Part of a small language model's weights: rotary positions.
Each number is 500 + 40 x the weight over the matrix's rms, rounded and kept within 0 to 999. Layers, rows and columns count from 0. Numbers have three digits each.

# gate: layer 3 MLP gate, 1024x256, rms 0.125, rows 815-849, columns 0-127
# up: layer 3 MLP up, 1024x256, rms 0.127, rows 815-849, columns 0-127
# down: layer 3 MLP down (transposed), 1024x256, rms 0.115, rows 815-849, columns 0-127
gate815:518524473459521474464511579471481546477482488568478458463561562503619462511514444515439523482449492421516524523558520416546477476491444545475503489476440516541486435554520492571533499614527522521436439480497530496512489477468496491509539494489566475500521487459439420529544512469393493563453472513494507593457492620479430564530483501473567573500570506500492553565540467521514571505494
up815:464468437512453444546457523485508517525506412528531532418526502454517465569522496508510500384475568438433524430416500510484521503512524480478494522471462551503469493432523465528554511500544540543545477474550452498466477492588507534503464484535466465521467424423511523491460517507484576458502453445466479505529492526478470514484517518494469450524550558464501564392440552502530547491503
down815:592478509465435462476482473507518491514516502471456470473508503509477465500510504544493526505478445413481384495484482450461508535500491520514491550451484485557557566509579441439476475471448537460540493476532515504528452464442498442480501498456565502502595473505463493483509526513454521484502379414511465521502523559507491486489483472566533424553480414513514545584507444408501480503469
gate816:485470499508529480471485477528448441483593541450514538491535399523483413542507510488464522484462591496543483509463443512483408546558590510518460493478412461526527558500434566472524532524509436433480563571514458476510549432466564456503558512460520477486490441492466404516484522465502503538551474517513537538526492509536518511495484504534536448533489522505478448508455524433457527503444
up816:602496476507504469496537529532518605562555456516529514521489533444493542499537501478522504521526500446537461532481522499462510542512502478549574510493501549567474517469509482511545538449508488488460491451483503552450455523549419432481547554536468416419490508471502558541576482579509472540518482503459496526427506563450423479518507513484497516548583466512484429539451410450478495436514
down816:504413473583513525500494535520545526521533511510471495517565522507507579485458514480479503475507460507502492487542548500468480480502459479554471539495542489509497431482533488523469514546454459436521547488526434519561474476516499507511418482463516461440521481439553542498540470494507491538499464519509496508528552428447514513458475439524509507470472452505511550561567517453534528471480
gate817:538539549413522453461457565583456503479544451500474440492517386570549467529474528485445516534485532485497443450452444475587560543494506522537550519532471556443524483466436522542528457502516508514451518487531421495514468490521526521509496480555475518508511496566497540466490442482527459518497483471568513460521540554474489523428527504486492508478419544496476466510433509457499452489490
up817:452547448464501498496539484516537503540454534465489477518531482499474533510500590460512564571498513474464498568483478498442492519537527483514458439505484479568534503549504582469538516469478523473532477484508532470498514484503521518537486511479473474520492495520478472474491494542525436502496516556444527577533525510614516569484525525524467490565503466464585526543537451564551541483548
down817:456570512484494517459563481500478514454522529517541514513517545532484517477418410550554535478516568520408477489521522474564488465532440539474551507466465520473541571526501408427522429583466498509467540476517457543487484501491473448555462441567534454504519481482475479524490498439518586539443472456503472450497492524473467482537485537475498511535471461500412495489572460519511558476501
gate818:554533454528498438489444443549459489536489510467499533468419423486540498512504559567487510476546504433484541484461509587496492431489539437549439452456540440499611517525467449469503526485533505485549389464524533479497505544471540508483482594547477454493567489527526500487456496534417556472512401496554503541504429503482513505652464557538461481564455506345511553531570448457502514519589
up818:450520487535499513492449506491547512466496530514545481564559597533509473441502400477542575509483528541467443506516478477568458592531416465484560518510452545548470484464562503491472515503449465515474561497436442573478537413512474474520481513500526530493526457484467506548450589525461422507503542513472459451428502466531465472432576434480518523446527466538515440522480502432513468530469
down818:484536517476498479512532451568511536535506508538534524515484482505568471515559494449475556513497489530532520409470476499501541488495536526456554469427582496533481415485441481495535548489563468465451492487454509447506485517521551528418480515510465471445452514515498449464492455513550554476507564492428496508527496515416508456475514559454466501547447481455514448538516540494522503555525
gate819:439542488510482510442520550507546424490473488477525496463542458482488515484512524467528484468480432484452485530496585497430462518487527577463548517549530500512515501536458482498547526556502541487506542489485449528520472486469513519559535488544549468496538511539476488471548495487441527506528557541518556478485499520567582527487526519438540538492578489483528455505496491509507518535514
up819:462557479468515513463532521510528514512544522508505505479537536486517477595501525484513474440488452473496453527517560527409473554468559517482451524498519555488478463549463519429529562523498498589480509499507443513506484522466509484512528467506517480536459480499480478532523500456426571527538513550549551487515519502552569527556526534454506556450496445527439513547490540514481477537580
down819:481457520443457452511551524570479443538461449518434471505507454523453458485530489534530503489491421594580502582518459550497622583495548420485438461448436506497553493528487534486512450513545502493515572552481493498502492567433439412490489517564533499487495520487553480534480534539528542457499418551515491468499571458526464471439517468560433570496475488601480486476524477483478537495522
gate820:540501488495514465485542473471497489475478486540521559484574515531499528539507469500478497443598533531451502479509490502453505525566497493557467602529471531502489538437503482545541520432529534523480539523507539473548484514468506549528526541489503664514506554458542503528504473484499463472559513565474518470566455543529498486502521477507528499506465422467527459433516479490481501454527
up820:493551537526488501463497428552647517423555520449538492490497531486517460432464449423509495566604484506544472541534496470514475481479484495518547501501437520563400488523480480489481502487486552569570520496526533476515513495493454494531563525506513484452514477482480544517501501508535586475460497510551508535529468441448446444570528505513473465509432547514469512514524499481486532422482
down820:490538477521495498513475518450447472629520562561564492521492462521424540542570470525534493522523522494439531352575550552466592478436489480498542611468578464485511496492481438493485468466516529458452472484523487476474457589490500523488502433541489504518502544500483497454546529591471513503501446495500496507547522448519495522581493496540509468505541512530532502532512490491520525510534
gate821:451482477454501561545525415458470482473467469468479474419580515487552527546423523538447428516479530524526507462443495436491471494501556534525506503541497442513499566548494488595527480510525485441477468533467516481505545489503435477455507524533475550515448426511479502500507481551490517399523457491528457456495417573505476463479492514517471509402566507429461588498483500433476412498488
up821:506484478531450484533531506523482544553498521482422506435531487506529483478511420470450457478491572549560460494426435526532513457496534503499491527493517449505480475558500518531554462539497544496546397493528566477497511546532444457446522462505495502490580442500513546477539518481422551447403553494485530467484452495455494501491500520436504565455519527440460461460530477558428456497452
down821:501438508466506477474511505427491457454516538516484521550538527533489546492465443433522467477529530575479473510446487458545475466523495500480533507476447547492511545508494529530516510513509441528513502487442475496446476561468558403468499476448478507528493477418462488495536478454429534478521449464462455520579493508455501500383511457506533545508513465426525520531426489454533521539536
gate822:486428434525407553491444527513452545557553464489486560478466557486458443474483623555476439447469475510501539378516504473530521468434553508540497506575446511554535531484486543506554540516487533454486472504450429510524493461526596537472472503532492463502476500524539513512514490554458484592476507452490541545491443559477441426446587433446515505476516482519453508485529500465504392453540
up822:505447468515493513502446473527449509546517475503516505439401555512456511512460599495494454493531475532589524527539436461495505619491511523479523488510507519511523476494455496532494442508457455496495488530523508515562455496550472524483505481457533458498437573457492534546509436576544510518530447565555524517550496523507486506474487489438529484548516519496446465485562437502469512482548
down822:453484523563463521460482571527409476471464444536475477495477539532482440523495547586544440545506477523514587439555497448513489493524581459544486426465506482515494456480548539480525451415567549511456539500506523518450533554614510514440481572490574513456513571483541495540490539481520473511558547603464427516465555540458541432490542551547441523451576490444474477425541504519465553504456
gate823:458542459514468471464495487566508505407495482524472537426451492462499489496528509500532469550481519450462424488481571454500503521556542466491555463520492441533488539506512492495528508497547503462556542480531475528486473524499545536539451528460526515510479517511499484480457482523485509484498500503465489466503484514467561517454457461555555495460387474450587490507528430486513554520460
up823:481516575557469451539528511513543512509460469499518515484445536510537529524487482462484494500496485594572445586482514498508527476486436526450517431519443502445495494460480505489484542499514548507460487494501434555538492491541510458465448513455518494444470470475540516471512529480492534495582476525515472486545496445473519498469530483486468489547444545557466580411531526486443475494457
down823:470469551420434529494529513545486435502565531485470483472511544457510534538560499544481501461511507464458547552435480511520464509513507453496533464513505508499473553515518487522461470480430417476554525513509528511474460485525581590469471497497490476535508500491487565494460479483540492494453513475510488473557430505570499460515496491532575427486428513488504477508453446489493482471558
gate824:495496492539533476468461521505530506426479476466535458570476506533483483503488526559513487483545482492483558515468488452520499457523448495464509478462514501532459574511455525530489517508462577502524520477546544530541493544515446430581462485562559553507499401469482507512530501503487567448560460546406536493506475509507512488523436513490445491432510526558532511464465488559483565471489
up824:499525497543483544545469506510513476489550562540534486492469490500557449585450458408497517471527605489447533503494485530549452493493590443484503438485480439484523527540528498504457499516538489487522538505523457535575498537554489474472497487529493476497485532510496524528508492493412421554480488449588519470463555442510484470495458523445510487493465444541506484505573493474536533498553
down824:597447461534504482489496472505485558548427522506473494533491532465549490445522520518532460443524446464478583476532523486496617473471541519572472465504516556533471464462405479540505519476508475508536474517474521568476506501548497469534547530511604505543487474489531489545580507534480556541525535486470547482546464499498483460474522486616503437513481535504547489495434470451392439499443
gate825:524529416544483450510456482500468572484553455509467542475423507453508555471523533506518534516433501505477455497518435505455484460503459534449524474489525464561495484481522539538464482491528537487484505437557531521510548490480550490466500506552527469544497485488495494462489532486457431531547513525541469473579504460473519508466455498452574452454443474438552468537497501477522482571493
up825:512477537545395487477448532489519478531473585495515401496531517517569532518497437513529482430486477494436534503489562563560441424468428410506515524521489450527444450480459482529519501495462438478540514538443449436482517437484527534518561503498537592441496486479493559511534499509447475473448481435461482476503517470429530485534573484558480546538607506563487542513505537595524469476467
down825:491522462494439643503504491522487520444500426410544556513420466460513494507493512504492537458482510462455514479522454539524509440595491480456460472489546511473539561543479480507487421441494505516610511489455508475514485508467521496524547503502483511565434432458475503422552476490458441560465473537499529495456476499528489544454507408494480448516539548442422588517481487502465511467511
gate826:534509474542536418501465615530499495505496416497497501509509467462497540516492444540511490421554509461506508544475476536544502440535500530514542536577485498496561476510524465436469520507489449471480555540461545558455431522517481471503449490500482544488522446490495389504500486437560514504608507530541531510486489462486508521515539502485522488528461411541547472473514502539446478490561
up826:475482478463525507482486387552481462481472433523477474480478529545546524558459441588561488435436615439438540499487463555491511483413522538520523545543507530552444438455512525502486518474414499526460473571483452579507548554447463498508473470515495496511503469538484491518443496486480512447465519528480440545427474520477464518527486509515529523457473533492453467480465535565511468505502
down826:505472591510398535468505582496509530494516524546489432519508512478499443563477502512511576522416463495482494525427487516484565475516531464531516491505457460505510459448401507532418533568498506509503526477500556511520553540516514474489495534496539552532548511503539496530524567546499435380517463488510523456455495524483490552513422521491484586467531517488527495507456452469553510526475
gate827:500466508530480529510528476529471496510479460456456524526547469581471524540559504523520489458462543509567464611505523492457499508595575528471484443479537493557519508540494521530452544538490548445457561528455484449536440482470525431468494518486447493499516574489561494481545436539500553499484556461461506448527527569496520440500536517527483468453440542470496488477548539508434429451446
up827:476510428516489460550472461481538444547526457499484406518535567549525533435509472506503533516485517540563500494521534447489450506611536499491555548545488541544496482482514544536492473540512529485517507513384571508474502473460500530442450471499489480557473571529561498468502431554540539528455503459441492480532586549476546479521475575508489499517444579504485471544554537484504451500455
down827:482438464510482512525509478491490467489564440488500503473503446439486532554441480512499544513484495480462482518472451451506527486508541489521537524532507593584532571501572520463441572556491556544483454447535539464477573520530527500547525448502503614570403532505530440501433557492526505498532494512480515545513515508480530507515500461547539551473497578506498494531535515470490581559536
gate828:528475442468495496435515535481454492527490435457546485497504479457507404398555474520542453476499464487409558541430492537478455479474473530591559500574541548515532544524480420467466541481504534458448447476511438472482484491385540549501542512530497501423507593509483497498534483451484495521556456490558490532526461575556438526549462511474479478497477456452434451447557543475580466454564
up828:513526578468526490514453477530546524405528567489543488467489446551518620535511547496551538517548504555498431454549477478530474542517524477547534521450479461524555420432465562527561488459476493515544550509463573518482532505540495469544557502522468434538515447445529460421536474578473458492491515520400498481492558454455477421451503487611490565488588522573478566457457494531453470559491
down828:550441502513493515494547462520552516438502506472501423457533511470485551515451521477496547511518442505569498480431524537551514490568411535462557522506620525508486474537448551487442509525422533551481555520468445451541483503506523537477405490546482488495415449491547436451467561542549529445492463506500474507483448471465521527554484532488542515443502418478544435519529569489499524544593
gate829:521526474453528520581443521513450496453522505478476494529539548534483457460430452574539502465501459469483531499542498474404503506491508610496479450537479499546524535479513499505500472537445513506396519476565508522507489485527546517528472478450450440470480514507490553498502455506488597534497503472505465532485509517462512446500563506549446513511540419552487538469463505544476481502487
up829:478467505557545492549499583489518574500476511494477535458475562522567477464469463428500518456518532521491479506514512507394479570463506447463556509569429498490580381535561537491515516524458450453497498530496526518519537526494420550449446481475498468545535497480542461467514395463546542429562495403456518578496471495486493485395509489482533460479463541490555456525489549528499550528486
down829:499507494443485528517471517569424446476514521468534472523471482492491504509425553498503538543459500529481519491450528541406467453489479497537510537579483550543506485552453498501538522532451476483474443455481551528460472554532555531485508529550501475451526483503561493465510465463540507561457526479550506513541476495489560552551520510549453509553542538517507485501496565511521494548462
gate830:450496438461492478524482451539486525515530535438563483547479551561467484538439503528530534496487517556475522481552529484503499462507511484509476462524458528501481544454494488440448526492549487488460489463418479475600548505506375515541519477518501500482509481522476481478488530549525516539481492425480574465409523531519528499516483567498499549475467508596521523512502543509526481456548
up830:543463450519492458517459459523490468480471466444465625529499499528483499477509567459429498469511533515539511485421442544459498476586456475546550500436464507468502523547557427475517493440547522504489474514511481523527556508497479473499501505446495531467533442541517506532474480497476542467470506583495536500474562455477536534494485488410530528471510437452532484565544450551461593504533
down830:586556528525496578480475533477494470488457502524536469470501463495465531460500481528510515522477516567459525431561516531497506543533471510473476472495533537448480442481483521426507429505415554485506519503536545580492458478522526519540448491509549425542547484492489437499478461522463506447459537496587446435476544527512501529520491512547429535470541547518505542484560506547528484535470
gate831:562485580468540563385525478549448454474478524473465456522515479558468607433471480475567458474489442472457459536516484517496419481496496529488476535476572485429439501446573427513487561579521513448504397528539464495480437469443532489471522452506548512472599480527506512498451548587491506483453551498499477492504438514501504483484548443556442557526589515489489557513441479492490494511430
up831:560448493514508442574463506469592436527556545498469480475426511461541490564533508485513507546513577542497495465452496516545539479491518465533584530553489461552572397529437488467494526501454522511574521464475516467501488547536522498463454569496523500544534478497486445510526527450534520480521530515516457527477501522528464410505440540461538485368451498483568444489510519550501524465505
down831:517468519572450584504499479468514541474536531575442458505558421466438454551480533471475498516520436500449484542521495488524515422486551473496545467490498465496535495443503503496423474494497545537484484478451558554525533492516478507523489426495526468530508474462561401415529550594529436440497458402450492500476479511493547504530508477449490481452497545508464516526608504502405488445489
gate832:473522482524515483510476518519510450520432451502494469477479525467507503555485470479471539541495471457440489599499505485502585518518434483527422468520400547465483519542503555475418437519516459483545497430455522499573591527530506531479567520509544442511471504553493494506504528567507485560472511462509537482509542545485502540472461495519508524506488479469518435581526515521482496504550
up832:474500501536491517537534494504547530551490454469503458543430542511453470468503499455551498466510549502482555534494502498501520465552501432461523519519467516474502519417514511478555567485514485454468461517559458478411484464508538555545507550503471555555443566447439461480477560443510478508508533477509520500454470483506495531535541503514517606534499544564495491480425528504511490484481
down832:423538467477553547516460404498500518496482387434566513520518596523499476480537514543554524427514476486541457457514508514517443459436523525579523473462498478511443541549499457482456548523425482538464513520456495545501412534491485553499573471501464503441503495497507591527515485477449543460521520539554591502536475478517520567496479486552541488537497574565509461532513494533525467453436
gate833:483518499567516511467474503480529517509570432469531508464495488519434439508559464499493527476481514497500522538472472476448435550487543572576516466486514457486502506543483537467511441494428529460432564535464480507490559444446529491519521550502589523511666520559570478479548607470474492499509457503479488558549523463470557491537538534542577498471551581515471579472573569552452506499515
up833:536453446476535444518527448444470439470436559517455490530454425462491634505509477431507438536482556476479528538510524461544538483428486462453533466529519539476473502507551506454547565536507475488570496401434477469493514578528520494472529538420477494493467532478568456433470468512502524530462496517476503548475460463442414480495499578452387494579524494506517507500484500487480508502478
down833:535449515529505511561493452535559562441496502523408535472420497536503505511514463549471517550494491460505481510524521514560561583481502506537532479595519498558510440511589514465488467558512570516423524485512466536513569455501472479514457455508531462544550472497444477489497491483439491539514482544483554502569462471476478481507543554529499510425418449461450569441467508439516449575494
gate834:488469470490513446493469513481508507455527528513508461490528524470450522490511530485482539494461497598485495582460434467521429505502458501451509535585490490579494534481491523527543468453534495490530517523491500422481519529448511498575489453489581464444403502367518478512479476481516459594514427537450514496493563561499469438535487514449488507516482488549463498486536539522499486537470
up834:537495482521475508519469509401414566527521538486484490477472518506476487515484469541519513543513480529474573490504559576461472478501509593521558478555568516462463507505491467500516472465492521537526559510487579474498483452455541534550508478533510422478484386400475457462438497470465449479480544508450495537493534468502458497457459559459500511531565541529458414528525561493437476470459
down834:514530476549509468439480507442480503451515453516475498496539436523558502479454541493490485466475517511469530508483429606529548473548537501478492535621402515495528510482460538496487497418456479555530558508548591527550506443542476519511436519508521464422473487445469570534519574501450492502465460577442528490438457535506531450513535503510485426461437534490488486461541465532456479574529
gate835:467439484440432470544474401464479577473490466480421531531479534491526536501474512484523516490528510473544525519583527561517505475515479487455508424494507566439443504508542468468490453453564490520528493452573472488450533559459547455466488503549511506478507531471461541456480471537484484526471525484520536470517553476507549570475505505497470516460517504461451481567553588506434524504573
up835:552485495454456505552495399501442485492508541449477564465472485456519494501455448544503463466467520502528503537575464568538532485541418527561491423509568498462437495534475452501521489501547516527476543433529508494464570541469591495516516517490516568516468534525451471477485510475451481529513472516505530489438556532519531517413526588458500483476460515382449511550473567496459549462571
down835:541519431530524531457526463513467507485471498440537593469476498484511482454475472514541518453444420470507572476605455493483415461518477586414578364524455481540487466432482484560528464480486479484442461476529437478484451504488504500500453425511494489466504519546496476537502549479511520565535472499576476512529513479507481538523432490524507548443494557462454451487547506492517491537511
gate836:510448510475414484493432512475482532500396528561547425432417486536550479485522517457491441516551531502483433456490418551554467422526504550456522434412467464553512441437432466465470518450512450493494525495536460475451500509557518489469438525490484454526456513460531477477466462496509488556454470582448476436527498489470507495478524482475532466456463458370510563526500505543499483470505
up836:446550545480499523533438481476542518441473558528474506538584524531498487480513512513503546535521449509517520466548552532498460597467497562518543535619515534493493542519555515503511442529437505497504424475558533463548500514495510515501471471571440494495432511494526469577549505442543571508537571496494596535448505451467492548520504486491464545484497547494496504477468556472535512421466
down836:505549531458522434459498515515488484495561510611525491547498482516487482543475450501493430507538593488502564461544439485537517466517518521423591540480551561540405461516540541504477493442507457549560479453496491499453477540454491540518510429573520456524486435532554522509415551456574574562519534498596509477492442496501526505495516515488519545471502541518503467528539565458455513498557
gate837:443555501529527516473433474600481456476525499485549555512552448505466466512507516527488521455492496449475458511589480561541600494497520490527541420436437489526492506519455509413475556557458491496436541465498528500451463456511473549554489477485501464537480492488487517523546509488542534522550544530462543448582512539461482515497528528572484538522500457470468518534428427460511550542557
up837:433470462514486521514510447558457443504506517566516523498544476560526544475505454474483511517446577527551473562546469500491517530462521522482516494491512448539488433505503538577527528572503509480414532496426498464442460522448408423539455509502531474495522478513538565462539567528504452488476535509473496558510515464460532482539600511471487532503500515524430478489506513470547447543487
down837:546495514458535446489514480408543546499468471494460487484521586502498522496556549458533487541552502513524510498478564482465425506475503491508467592582595515522523540527574494438478474407524494517530516523464421532489482505453532463507501519431494566460478497461499476458474454459442522503493477544445489493481472500535453484477467469503516470505539496478507469526506523517495486491514
gate838:455501494485506484507427474447507482547478528482593489487513551569484534530513530526516533464459536468462513521534483492461424491515434517532542451514482518466513488502504461555494470439536528554519528533445518454504473448391475492464532498501522501506492516546440493513495549481510447513500414436480482560447523506532523516588489484508436561485450483500583527490509533465508448460453
up838:387458467497500425482456437495425436471576488425526515488519515488536509527506486461526545549472476465587440501490503478523517524536563488464576498559466503505519397591502494516474458424502543499445522516455511486519489488406528514517475579499460580642510438529509486492517505525437450452545471471566562560481501442505540474492418490481538483526449453493519545482461465466448504476508
down838:467474430561456430500560481530480518508431464480478462499542580456465465479477550567516439468471518547489522525501471491486576551475479517506503448577527541505507449477489509481520473460487495462534467536465500504537545517460485578569459499526504516480547428542525484525504485471423494428470509467468470516480577546517472485433506506494532427454517544458396441500457544519515575454526
gate839:516561526464462432428513492506479523552502513496541508538457450490456510453510485559489530528575509465491476548554506460477435538479540516482503463518518478476591478547451497499540504582513548466446532509446500485475529500583483512445491450531528526462512504548473447580499522448413439515599521519520541456526554542542492487407497501500502498507489507484516523450472478543509517551516
up839:426520524461502517495506457512470506538501451540510520506474492486466503434585524496461522481480499483522537525408507476453444532477553559485461461470497483448475484515521527469493508527470486447473523460507562471429479474456477493532449438497470459492485455441463557508511494515503462582477538381456517479484465571505544559491537468501485522486536496430508469478526473426553514494487
down839:454532527414464522523447615437490563459476531448457568506515566536400523527545489451406522513526518547521565480504443557482444539457542460460414569497486433504513577455560499452448458495527525494508479532504541481480466462547509503538566456433405555478440532554430453545516552535521510455453492482586507509436564520561452479483557446484526485459456484464493518548433455548528525565467
gate840:539463530452530554491518492510455510496478525518454500514516494506555515513461501485399476544467524484502522453582528476501494529453505517513550492425516439506437444484542431468426478473469509500479538642435532476492478520514441457483492517505522500450464497525504485465484538493476545486526463480468553535509512472507491455492489501473529494487457516536497518468555505550515491504472
up840:558531585498561473515528602413530501500517560517434508539498496506513520506562523464434533576448550483455492436544503473541489528461547515516501529508514485494503476488524424502453458481445517540501554457465532504515457428502437395529435475535517574479493523485547455491520484459506541478428493515466483567470448434474418499555504560520510538528542451555435504506478506519505491469505
down840:492486516506515439486501507433515528511456468495442513537492513460528481489516523455477475572529516555473544503425448577501483527451517522504560549534529469520529505462466484458461450485423557445529551489504476535499509548460559428560521567539522584483507501475497437514430542439552494442451546509502516474441521460478432492512450454452431553510491527510557524497552485451533513434468
gate841:456495488464476539476479488533484516468511577563510489505498455446528511491451492469438545513535439512498548546520577457504464506540511502524497455470475495468446469521495445570529452455514469506501520465473498504459544548503458446513532451474481445503440526534472631426509492519516510489444545469528466603492447502566552460543501451509566505504501579552461562516495510442489525535418
up841:569502506402557530476453516452555488480483464484553525474546485524464546525455466551515511538537488497569514429490495473529529465502518505499514535494423499478469549460498450476482482487492532489497512542623409525514500518510543549499492487517488491470452473525530460494486530492545503483529467544406477444516531521536516576538492501496491443505520470572511525474472462547549470528497
down841:402515502470522537447506541528486529478465548499556446561478514513543552470485541550478502589556580544490510486471478440564511511535514560497569531479440515492458571488513524455526471525517454444505489454508477535490500456468539413528519523461519479499453504502453441511481442485533484448423489503452537484464508478500519558470504436540487448505492500435410485563439451441474535512467
gate842:455474481537464447509470562514454529483544479470445527551529547455547510425487541538437484566507486491509460528508517529530434504576501432457568463505494527497547510461525530500456533509504419529487503471496426505552542497537478482479469527491500507487572417545515531560437604516515519490542570555493529467539522470479477444547509503448473483452510444549478455490523525482443505474476
up842:502478430459432500505471439489519529532392493534511513568472554443537477489526459558473484512515553527503565479518497492491441542467516552611554506470469542450487496479509505447519456570513504494484528490512473470497514502455529463481478471482487512446475528572574533424532480520583495544439464468481554490541508501496562495492417500525418521523532505511538559515474473548483548626522
down842:545544552472505499455518467494463479504499489452520505488484528477519460486508503494468439474507507421453536486466491545475534511498423451466483495468440475489468493514547490465544489412505529485419514521491508462531466521465485476491512483471491555531535462527445455493497540421510454549461471550563492504471518494521456561467496487538424453545516505593537476396556516486530483516457
gate843:461515453490496498500489581458509489560532522466505530491476500575545508497535510556485576467417458530488476456507480493519486518478483490506515528445490485450530527479513521460475451485517494458487553534495489526441467543471556535446473566505532494484486542522468535546517463481546514499536520482527467440555463463485516508467458462496481544514512446549516522457448427483507487519485
up843:556540525481487543521471477487501490549482506515466437580478540495490512494506482474495516466460483523510443470469478610494494485455492513439533521460491536492463523481526506459457513518488502459481490458534499484469510568533477530475420484363528542496547460470527508535472378491523539465518508543509548402478486547551455484494516483566472537457491462474433559489501489539486487509492
down843:462540482457531476463450487562460472480472466548447452530408553561523508489473492498500511481506510485527495474483447554494527508479454546503509527453403530576508538495498506518532591473442506501486453444516537492412452481501513559556483506464503473463550482456487529503539514542502535447444505495540523539493509446495465444421461430538475498544443522492487469498486483433509488553491
gate844:491469513610485463474423496563520530549496479502455527456511487518451536494521491502529478490478518528534404468524526496436481526559506473594506542520481569406493509472480461456494487532504505450500486483532557517479504461461563530499370523564521489483449540484483457579434485530511533461571409567462518489494497598519453455495440507397513485480516507496505540430489447546564495576552
up844:488486529572462526424455546536542453492499542581406535530493465430495489484500417475475489472529440508488434418472548526471512523521458472474546515448427509459453513486450564550529554513497504526474555469507449488461489412496532476560472501537538424501476559440511503554441478497501508495489496528421455473577449556494451496519456441436465499469447490472495523463497449539482500553549
down844:519547547446519477475525466549561490513466450521461514469546468446424519478445436540562528514569491528476495491473497487481486545453531510526526482532449540545501467554535466465505491521490503524469512507518498473539534539512502456491511477532487514463507491528466543526533525468559528528469482500553482472426511471459499514493485473556513480503473542499491513512529560493498517482460
gate845:465497469493525534518505471532497485523520504547494540512495513510498500496495531518472508520447481513501465552441508496553449529464454482553469471546590564481529489539615449475462497496424535398549521534524453495525414494503558507544517414463542465490473478467480509437530481510552486583562469385497462429421545475400505455490560516493500604517467463546440526505490451511566387542492
up845:478476472472408434478474495568484490597461560543520525488475454533523481502539513454533455473554503522470542555497559550559543448526544375529523456539462505590501508526494497535454557569507499472499529464467475458524504454542578492467486386539580458429439508450545537410491518492505495410503457514538490459517527519487598422479450422514495426529585441476497579478542451541465575465457
down845:488477532484409481546479529515548399558521494540453476503541437444483492558441491537421432526548428459459439500462537524504481534543546381466500476411434420566495470538556562518520553486429541501459440510547487478518490502500493561498464525578467537445474536515531497465503511453560450441602534563620577434449546550516550557573481568500430416468488532486516553385472451602449535448471
gate846:540528554489516485409516505507504465511512491459541463496538510523479530510524514410516494532519504495556577534455460489438438526577564467502452548467542574497520497526462514477522528472463521511507479483468504544503490485505548539546483515528468559506434567439521443527496474438480548458475493545532465546492567563501493530478434448493540559471507470469404528474449487462471569547496
up846:536494508467569541487555474463509495506467442484474469604528462573484529543539431435480487417532534488397515494524456493436579506526529482520443466437462510475494507529514492541450453465550516476437522500455462489484466542545501493508457498565506510499503515480442503499495535508459476516529459478570484523451531455436421499509447428511507495540440497541491569504487501473533567435460
down846:531562481540534510521510509469507521432520493470536450491484520561519526454484584525448550537537478496542507534598418527433506556542428439500483507556512500547563533573467527577544502486530614480574470507522555456524586478463518438463499561544495494550524502499533510487510503500512487523556460485490511437476491528472499512520515511483533473502521531537490524485516524494438519568403
gate847:477501569480511470473456507460559474464524397558553494498485534524480498518494473478515514554501445554471527525596536499506524516494532539476463449526459500495524559494504424425449495455434476468488453537550510507428501461483507551466470526489501554502534467451467478470440469579515477516517513493516494509550499569428468482452476491563420510474439456434522485444476441404384511556503
up847:472486541520539554443481409505526460487498499458490522490468480503501420509462498466417603494487488525494558557438517503500458519461514452446540331556476464483498486494513485473511545562481519475547500476517490462431452427433507406412543469441494501488560439524549437499452468532460490481522419529422488453459478463439550430528543420542537526562434464458492536497489538528456547490569
down847:519423457531594518455473505537536457500426475573506523463475460414409482524495457467453624487472504529470586547504516543495496462456530444495557481477500464521496476630501574564497539497493451484454422500572539476457434482517534459353526560448472518516524405544501515497472444449515450551475458530591457532565466493430509518549505397514500512549589577488499433418451491534519477505588
gate848:534464441414439505519608505476535536444425478506554539491550491513504448550540503486491543471477516527529470583462484493494516521506545513520484503418510505518393468520540529494513510475419451597494493549436487430530544398471514514477526522556513519495500517447502507505520493484489496430520530505434524459464561506469482462519496429538537493476588558526486501509578522502561427491508
up848:530422464455485529511572479554494521602512519568467504457492548423497498518547582515516509489496533488559449549496530505568506517533516486558475559471458540521452530445506544538439399478419522472524460466438438512517508463483550565559498510555535441458492515479512531465462465480462465491467522563598536489506564464421494504542557478431471507485505501516470491497517479454542503481516
down848:572425469442484499489422524632479476547496467608495519487486477453522472526450497505561492539540432567524533466543475503512493496526501535555525435508450531567514470455443579458488490482520505502435453447467451549551527530559598558547473496521514472434470500539513466555515490476465524562498488500560512439514473502484480503435417496541494517504509589539531522464510462550543538518481
gate849:486530506388536488484476492480505538484469462548543449520479513568474558509513515555520520488502491470529516410550510483452576474513473553481540573509430509526466463462467510478527482478553475464475434519442542497453491441495524446520481545512501583531501440484503561512477404432434484523485437491606512506577533493481550421485573480481511536515512496460452573471475443544490483473535
up849:442531563494521548500521467412591509515446470514538456504539529453557501550565507462522491492547488567527573481554553483471497412505585471479552521495496512492491519498464483507514518509538571473562491541488507535513450507422485510495496507456563498476537469462545435541529516542443577538544544489444473428489496477468509617437488410526527540522548503446518514527468515454467519538474
down849:495506544435433470501456511481527472539509478494484459482501537512513549485436497493511510511483522539517506493489492492452445418447530539435524483488565463491468470444457415499506561518477453476468496550497423504500432498506494534481482509589414460418569571503537490488529474526511523519461469469534565535501481448446538481536536518532424534484530540418536559524475535493483444457557